python train.py --num_attention_heads=6 --head_dim=32 --norm="layernorm" --rope_theta=10000.0 --attn_scale=0.177 --parallel_block=true --weight_decay=0.31 --decay_fraction=0.659 --decay_shape="linear"
Each number is 128 + 32 x the weight over the matrix's rms, rounded and kept within 0 to 255. Layers, rows and columns count from 0. Numbers have three digits each.

# o: layer 3 attention output (transposed), 192x192, rms 0.0484, rows 186-191, columns 64-127
# v: layer 3 attention value, 192x192, rms 0.0442, rows 187-191, columns 64-127
# up: layer 3 MLP up, 768x192, rms 0.06, rows 0-40, columns 64-127
# down: layer 3 MLP down (transposed), 768x192, rms 0.0337, rows 0-40, columns 64-127
o186:105074090110122151115152130187190113137100121102100069218106124141148120096117124075137183104116133137121179141102105141140148148151128138101140116110085085111088107105167147140174053150143093
v187:114131146095103167143129109116124159195076004146119187149107095143134104141130095105147113175157160118099122148139103092108134038115163140188180128091086103143143139112098097127181118161180157
o187:150094111130157125168151090108142223104162153203109132168197153077152104144139085109174114094168087146126100102090163135094083114111137086092119191165173151059205133185105163108124155089208105
v188:126140151118140181182122173121064060129119109107101121180117151117224103121132192149135124094110136136144123078137000157126136195168163107146089153159151161175157139090053119143128162169171094
o188:174117060075169099151094138095147163130154167109158158163169089120072093171131106097063187196124178126123111130077142136139165138157168187149123094133025103159125096113102107157173093188140072
v189:134148115106157082182156120115115158088154032153095165117154142146175095145128144162144143158176096108088179121139094114173118186129135114151176135244087149156084186089061158147107128129143150
o189:103116116118137150133144129114091113145081093124135107118054172145147154091130180160122107088101162113130068144186185167123122150112128085054118180084105106087130118156161149056100123130121089
v190:106132119148125093135103108101078115095082115143076152126196079160167125138138111118182138100077123112122115108120132078073105175114121155175113155129149175134157139156117120105135157132155092
o190:071122120117153113177053109101114169116155146124139135112139097090157100201093162146104079119142128082178131106099115050121116153118091138180138167079047098147148140147134165096114105155124136
v191:102179215141114139160098180122063150063167245131075137146130157091111060102113161115124156090134092121143188121092175103114111164137109110178141077130103104186077115098183203157105143133142089
o191:175092101096143177131078130133102164091182136101163113136136109136058151125148141132097090130176111159130139091140209144143081135180166155050182107126124120099128064148078144104113159150110102
up0:125149192097088114133074168152136140164134098066138072119054149073176105086129139143105133115139173174114076126111127141152122140139094160130172108168140079087117185088111125131117081099230156
down0:104123068131255127128189132130139121118150123144140135134205160120094170137150147124149113119118110099135179141079170076103142098105149112128096162140088175142146112152140135113128199106046066
up1:121102155124130133112127137114083082154146062102135141119084131132135127192098145129140147127122150097128125096128076115163105113155129131102192170145147106126079174150130140100147136119135098
down1:134140131112082105091138146115127186104166162097100108119129145113118118087134139117121159131089130137123143149144127132086196144088147121130114060151151124133174072107129124103115126151123128
up2:155156087138105146126102139101093143132130146129116125067136151120133090170152131182108168136136183125118134111135188098164121130131075130068178154131158073140075180115122143125218198106101124
down2:130160134113122165123108146153110163131167087095118083141111128145132138156156114125155152136105125130127130121111156170166114156160084103146132119120120128105108117149129146098131136130149107
up3:126155122125087122145197099039137087152040135128089157101158088174072101124083094097109128104075065207110123141163170123111092151102112142071177151115176144150115149121076116115180142227143059
down3:079075189141091122133109179136117155146147156135156149176142124106153159208101189157063172177086184132123154121132121106136107082109193132185097108133095138148103115116165120154151131081142174
up4:152151096087119179147113193085119128095148155169115122106130081153087151171141081109158143072171138147067116147202175173129084132079052120109152173067148141133144138082135091142142155133120106
down4:133112150124148097148185101124130095134112096104186161130159131147136095103106144129125056089122133161076099123135165164103107108174133142126133048151088131169116084180095113159083100111161100
up5:115131135150115087093179142076123088109103163140153143101155164145098053129104110153122146125169117090123132152150185107115130155157123127148123132169145122133132126142175179166114150149114126
down5:132134135112151177083106105134132161141157112154114102114110129088104111168153155113104121102103130137126088123104119173103097117127113100132104185112121121173136131087143111132129160112095148
up6:137132156085090096125146145152170109108105178190117084110099145176159165118116103134124113108166136140083055130132141085191085149125120136107128183099136107133138156196097109115124177125073076
down6:156119154163129097120109117095037193118153143145099141111139161147102150134148133144178084096102134122146174107124180104096171112180139111152097033143104100133161072148097152154145155082147127
up7:137140122088129140123130116131200122128113195123139091116134157127133110149132150116104145120138135136120124143153168109128099062131094085110036121146136136076144155126155093132150161176135177
down7:137131106161127105143131151126143125129079113109123092127080129182170159115154118140087087114091104119073096131105111130114095183126165140127186144135140108129126111116165118148125140143140086
up8:193116157125120120127153084079096154085065165097139137117126195129121134102146146094056149080185086113102098085149190120145056140184126141121166190106134203135089103108106153148146147041100011
down8:160184136119173096117112124058157244022066083074145195119128181096135140130126143141150116121180108179081106080156224137163074135116140145127133115075146143165065120120169065110142124137153062
up9:172088138152158129144173110077127183086183114121194131112112107116074059160118121177105167109148118116125090066168165110125086133102062164126127149065143075137064110092100144121156173105118115
down9:092136083109065196122101093139076084108104195192111109149136060108069144188152121089097060126128098161110160163173099107133166145189161142152174103129115105115185137175127138191138123101142141
up10:184119094136168152123174129108112222047112092159179105077173147121087139130072118119030165035139097136095143136191219124053091229153122157130201114100205167066119126065255134101136119167154102
down10:159070115132143096060059107089154086139175173125117092107126151116102124166113165159050049102131144113055154117195142141072100145099051114180141096111171165191136093048141076135139151250114172
up11:133204131106133123114144156057046117065074142168170111160114154118145132121127109121148152109174134229062132133147161160182044135118117178109199139132155121068122167162107080153163145135160131
down11:152073135132140099141107085153143112130140145106112127123144146140158120166111186074123092128133112099086105123115134077158147154141126087087103144157126158141170107121107087162204131184150148
up12:178083063065112187112132095092087115145128132125123098151155113134143077071102110163116175126125097146146146078154095128157039142131049145133188185163188172069090133112088114082190081118130082
down12:150128064108166138163102032176150130158097114095098074164131081034062174133183186070132110098137142116204093123056078081179185169122089175118135137154038144164241206072134146117131112178150095
up13:129160143167150166122116085086103068163098120150124117136185127121089157087113127127125131131119098125121094119147110186167128074141108108108117129123163091128101125132072153141129150099136130
down13:175092114106111118114139162145151161105139097129129151136117113089148143132106136130120094096164165115111148128105130127129144158157122189124123143131115163126161137106143096111141111144138161
up14:222102105126152152109196131081115170115080108136178101115157095104093127203114182162105133137174108149120127102167220150089076144192151204166123161172242146099149146096141100074146128081130100
down14:136064107147168133107114087096162164130080136102075164098081168094059136164105205114070115138107020127121125129131117129144141115177112134235085109133185123186129131086131114143152139172089238
up15:145056156173151172067167156065107173156090143136140095057147111115121081150099119068114141138106120138104077151126189095140034103165086138180143151119153159055086159102115141091092168109147109
down15:123193062122100104145167095152163120115149106109075127120171176114195188131135146107186130116179099114200165129154118188189178138041171094070085117204170088194127160132143058153147167191101082
up16:186139145147145072123130129098089137075101149109165100122144120125117125074077124092071176101138132094139114160112136109109110160173104158156105170125177091142122170102185133140112154097112094
down16:166154111128161081120129111120140139123129156135157099143146134127104147119105121136078176112121110161167119153113096124137146129141108124138131146127171135155125178081164133162081119122125073
up17:128119117121111107151143167121146105131124125191108081085098139095059150123117092138129138131139166138137098125130108134126119142077150167125157118145139117178095142137168107111143168118084098
down17:152142135138164110113119099138110143119140143101095164190146122119181129113106131092142131142091142123127156149097153106133132144138133124124121091125125120105134099111119172117139143138140162
up18:161096152088201084079149147153094136121078103119151133094110171178103123148079096140102184156118099180090157071083124102087128171150155150131093180170147168068176165117175093088182132115123099
down18:148146099138241122103107178120138065137114107143134174113101117199132113114116110069199129154137114099121108125094142028131084153097195123071123118169101130112136138147168058134166093165070114
up19:154086138096136109100160169094100113111108162132136108103173192114129128155113128231119166099111148173081097114100165095142096141152111122127141107149102095113123161121167159071167148154134159
down19:106148106119109145162089104159120156113141107140111128151091057127134111105096111095130133072168152099213135128164014148113112116096116142121118153094163168152125129132146147140100150076115138
up20:163132114175136153120119114126098170071116165154126143142152196114102094126146137110114153092147107130138109093103154076116063092148136135098122138185119105045120182125123123125104134069151121
down20:038162153121065096100114187138140073172172094165117046158096122211192162097084061131101129133139116122126170103166071143115129124108056101127172072135127157203085135157175116132166127180046141
up21:158151153175152136129158118081133117100150113151107081091109136133093141136128151094111144136148141156127175112134130142123130165054110115153124142128105055142074128104136104121088121137080099
down21:116123104109128122128127115131105131152110127110117139131108122119153142119137104155143095120130101099135114178120105143133114144166115129108161157118125138118147124147162126160131109110152131
up22:112144110134165159101094122118148161126106134113118143112150097151117143121111115121122133149178171153118127120148132084120101122167107113106089143061128090123131121106098149121122123177131111
down22:147141161119093108161157157132108083151117113137121128133136158117155140129166142131128108138111130136142127119105122138111140097086152129159183128163121142145138107134157101122122148106089134
up23:121115135111146149134111128146120124153148108134120060166113133084121138095119103142079099113141179141100108098118137113162122135118085155158202113118169168095172146140171138118100139138168116
down23:158133135148125123119123122117140108105134126116112148117148128159151099145137127124186148136110074103138166148096107130127107095125173086117106156137120116156098146119106158139134135096105145
up24:139101120134134111122139107116124132132073167145102060151135162137176132155105104109119156148170107128145096086115089122099144173149127125112151162077144125108149167129154159172136118117145161
down24:111153104105119152139122138133147129125148096123126177122141102107094119108155150129142121079131135117142138155147109159125119082101111154117109105161134144141119112101131118122121127138134110
up25:158148105140174105135109113119109088124088115134113138112127165148128108167153131102169120132148146143109121178135132126138098161164115118112136128086136196181166126162098167087124141146121114
down25:163105169098136139075121147126156152123110155118122123115134108104153142120114129116129139130136122109149141081096132133147134156099139115124155110128098083148156134118121126129165100091132123
up26:123085070140108140209133139098111159102103096210179102103193157129131116153155164084125184131099126137117079115102113138119140091159171111136122097204122144115157120140128165126192114137183108
down26:104110092106176151150114118130167116164161106104154089120086158108113075106155105101120105105130089107119136141148144119136103158128096148126087131123146078142078128117127112096194155162150111
up27:128112141144116113130100150112117127126093103116118094124080103152160138168150156128156132131155130138150125145139102125181151143133093209138178124091151132167119150157075126113078174180109097
down27:123139118117134087145148129148107120101149130139157165108129146110103111109090101145122150142126114105064155134129131111089123126129155098145099130169108126090144094083145119117169115088148127
up28:101092171139113117093127164123139143094104087155119132123153121106123160178110106123081134107142173117145109159147133071132151150159104169132173131106143144124129162117110139131148127173146094
down28:144163117156124139173130145135116152124129150137126111100111146103105081110170126160163094133120105100114153126138157146118074094123153099103147106158131150136163115112137109164113134080154129
up29:154122067122159149151109184165094162091114153106148087086148155130136098154127160210143144105128156196073102098094129148110109091155095167151196145096124081098139138120139163117119137117133187
down29:136098133114172174135129092134144097114096098132118095111102087093133104087115135101122127144146119187138141112132057152133115159101112144139095137173145156165146221099123070143116136117090139
up30:115132118197163122123135121057170141175116099087167111084145125144104121170086081086138111097090123183092125122146178150135099100098098158134065167038186158145109141092062164114147148140119100
down30:139114169122132159116057198151134157173144114144127140117121138122160126130128191077128071092140110117172147122094093142177073121127131142182086069155086112146091122093162064175090128113104150
up31:129124165153102182084117137184106117132108166087144135131101109146126124129123141144128143127084140134142105093142162081133091135148148120141157181102128133127107118110146126073136170126132158
down31:158142090122152085091169143093157116126130112161161133131136124102143120147112127126119100107174118117109154187127139137129132137145099134114133099124106122124141131172118126189131090131116094
up32:128129044136112116123170157135138162104200139167130111121146132131138153105087126106100142151089135143097136142104142170187106055109139116148164111174169110078083169121145184155129131126092119
down32:088098176108140143139090083163114073148111087089110141133100158118128104110162138092189128153142120154148130090114151094072119124166088121143121148085080116105139128163147154142115089152200126
up33:143120061114149049144192142129143198099139069155106132133077154116157093112104165192084161122202128127115119152182143091097109205153099185114171211083175072125079178086169140237123134122123092
down33:108204129099142132131084186128144142111125163164153132137196120126068166150172141094102150129135169167170155164123134106081095159106121111114124157130128170131133118095104066123151082156076155
up34:173101118136168069059154102075133157070170116162188118089150176125063076095143121170083149113116150153154123112105172121096143121145157137097127112162106059162063153129070154173137125153119128
down34:114093119153079154110087120164082045143100135183057075187043061129107200127109078106149145139116129173149084119152087078159154185157068163205103181093166143095223090182138087146152082102172163
up35:149084077131161173130114114154115120104144117090188098073135098113087078145069115091159169159150217082111210117095188094094090128163130151150137097123099104129119186069110136172088193085171146
down35:071129148117059089147119131115097105170085119162123106203076222179145177116150150121122124090167056145120120126179129128181151190142128121089166100164058133059081117160166214130114102118070066
up36:114087163175168086145142129133117135151085158152131109133121166125123120203101114140127140135136087114124105124128155130142123157104115120148140140145128143123101140136149111094140145077094132
down36:129117090096150165116146143116138118116152135143151124129159109183112151100132125145156136135136150143149138156143114134114129148137124114121105142132114122130138135107121136126123120126125122
up37:126186121155139082122165143172126081127071087108151113158104168236132146132125117073110127128076140107136110149163139086144075136127165174112108125146163118167145130111044154093124133113106172
down37:154075145075121155150102107070123170120167105150125111112133091082120129141101097223148147080143156138116130115117133198093129130147134103101123115104097113123135112146153112113148141142157066
up38:093100105161130150171184154094153118104075144164149068102155178157142082162125153128136111096144151178096101116139124073160099116047124195110167094115137151137092127088133117164143195161106174
down38:159104093089187123105148137118118119108112106227109181110174100108114162097206145078105178193163123198107182165054152123121133075169178140197094092111079113065096178146168086087084155094098121
up39:149079147177091051144163078143122155142120201081116094097127073147095130158134051104098136113106105150126140081114113083077126105216104183085110221130166107154120201070096127134123126089132165
down39:114155124105153130145118167098145103110128080165117126138110167169117140113151133150124119151164154158119096183157124125122129125064111138134105139130113146149099142106131109168122117150127109
up40:141107095103134095134192091115106114119131112127215156108153088092117119137148134134121176153112135207132085111139191162139092131142081138126114126128140092148110154130096154158150182137191091
down40:109141142082028121146119169143101059109094182136110167118132114129104147133158185129096081164164168116188113148141093149062131122099088078075110167121168116189185151143122133169088143130134138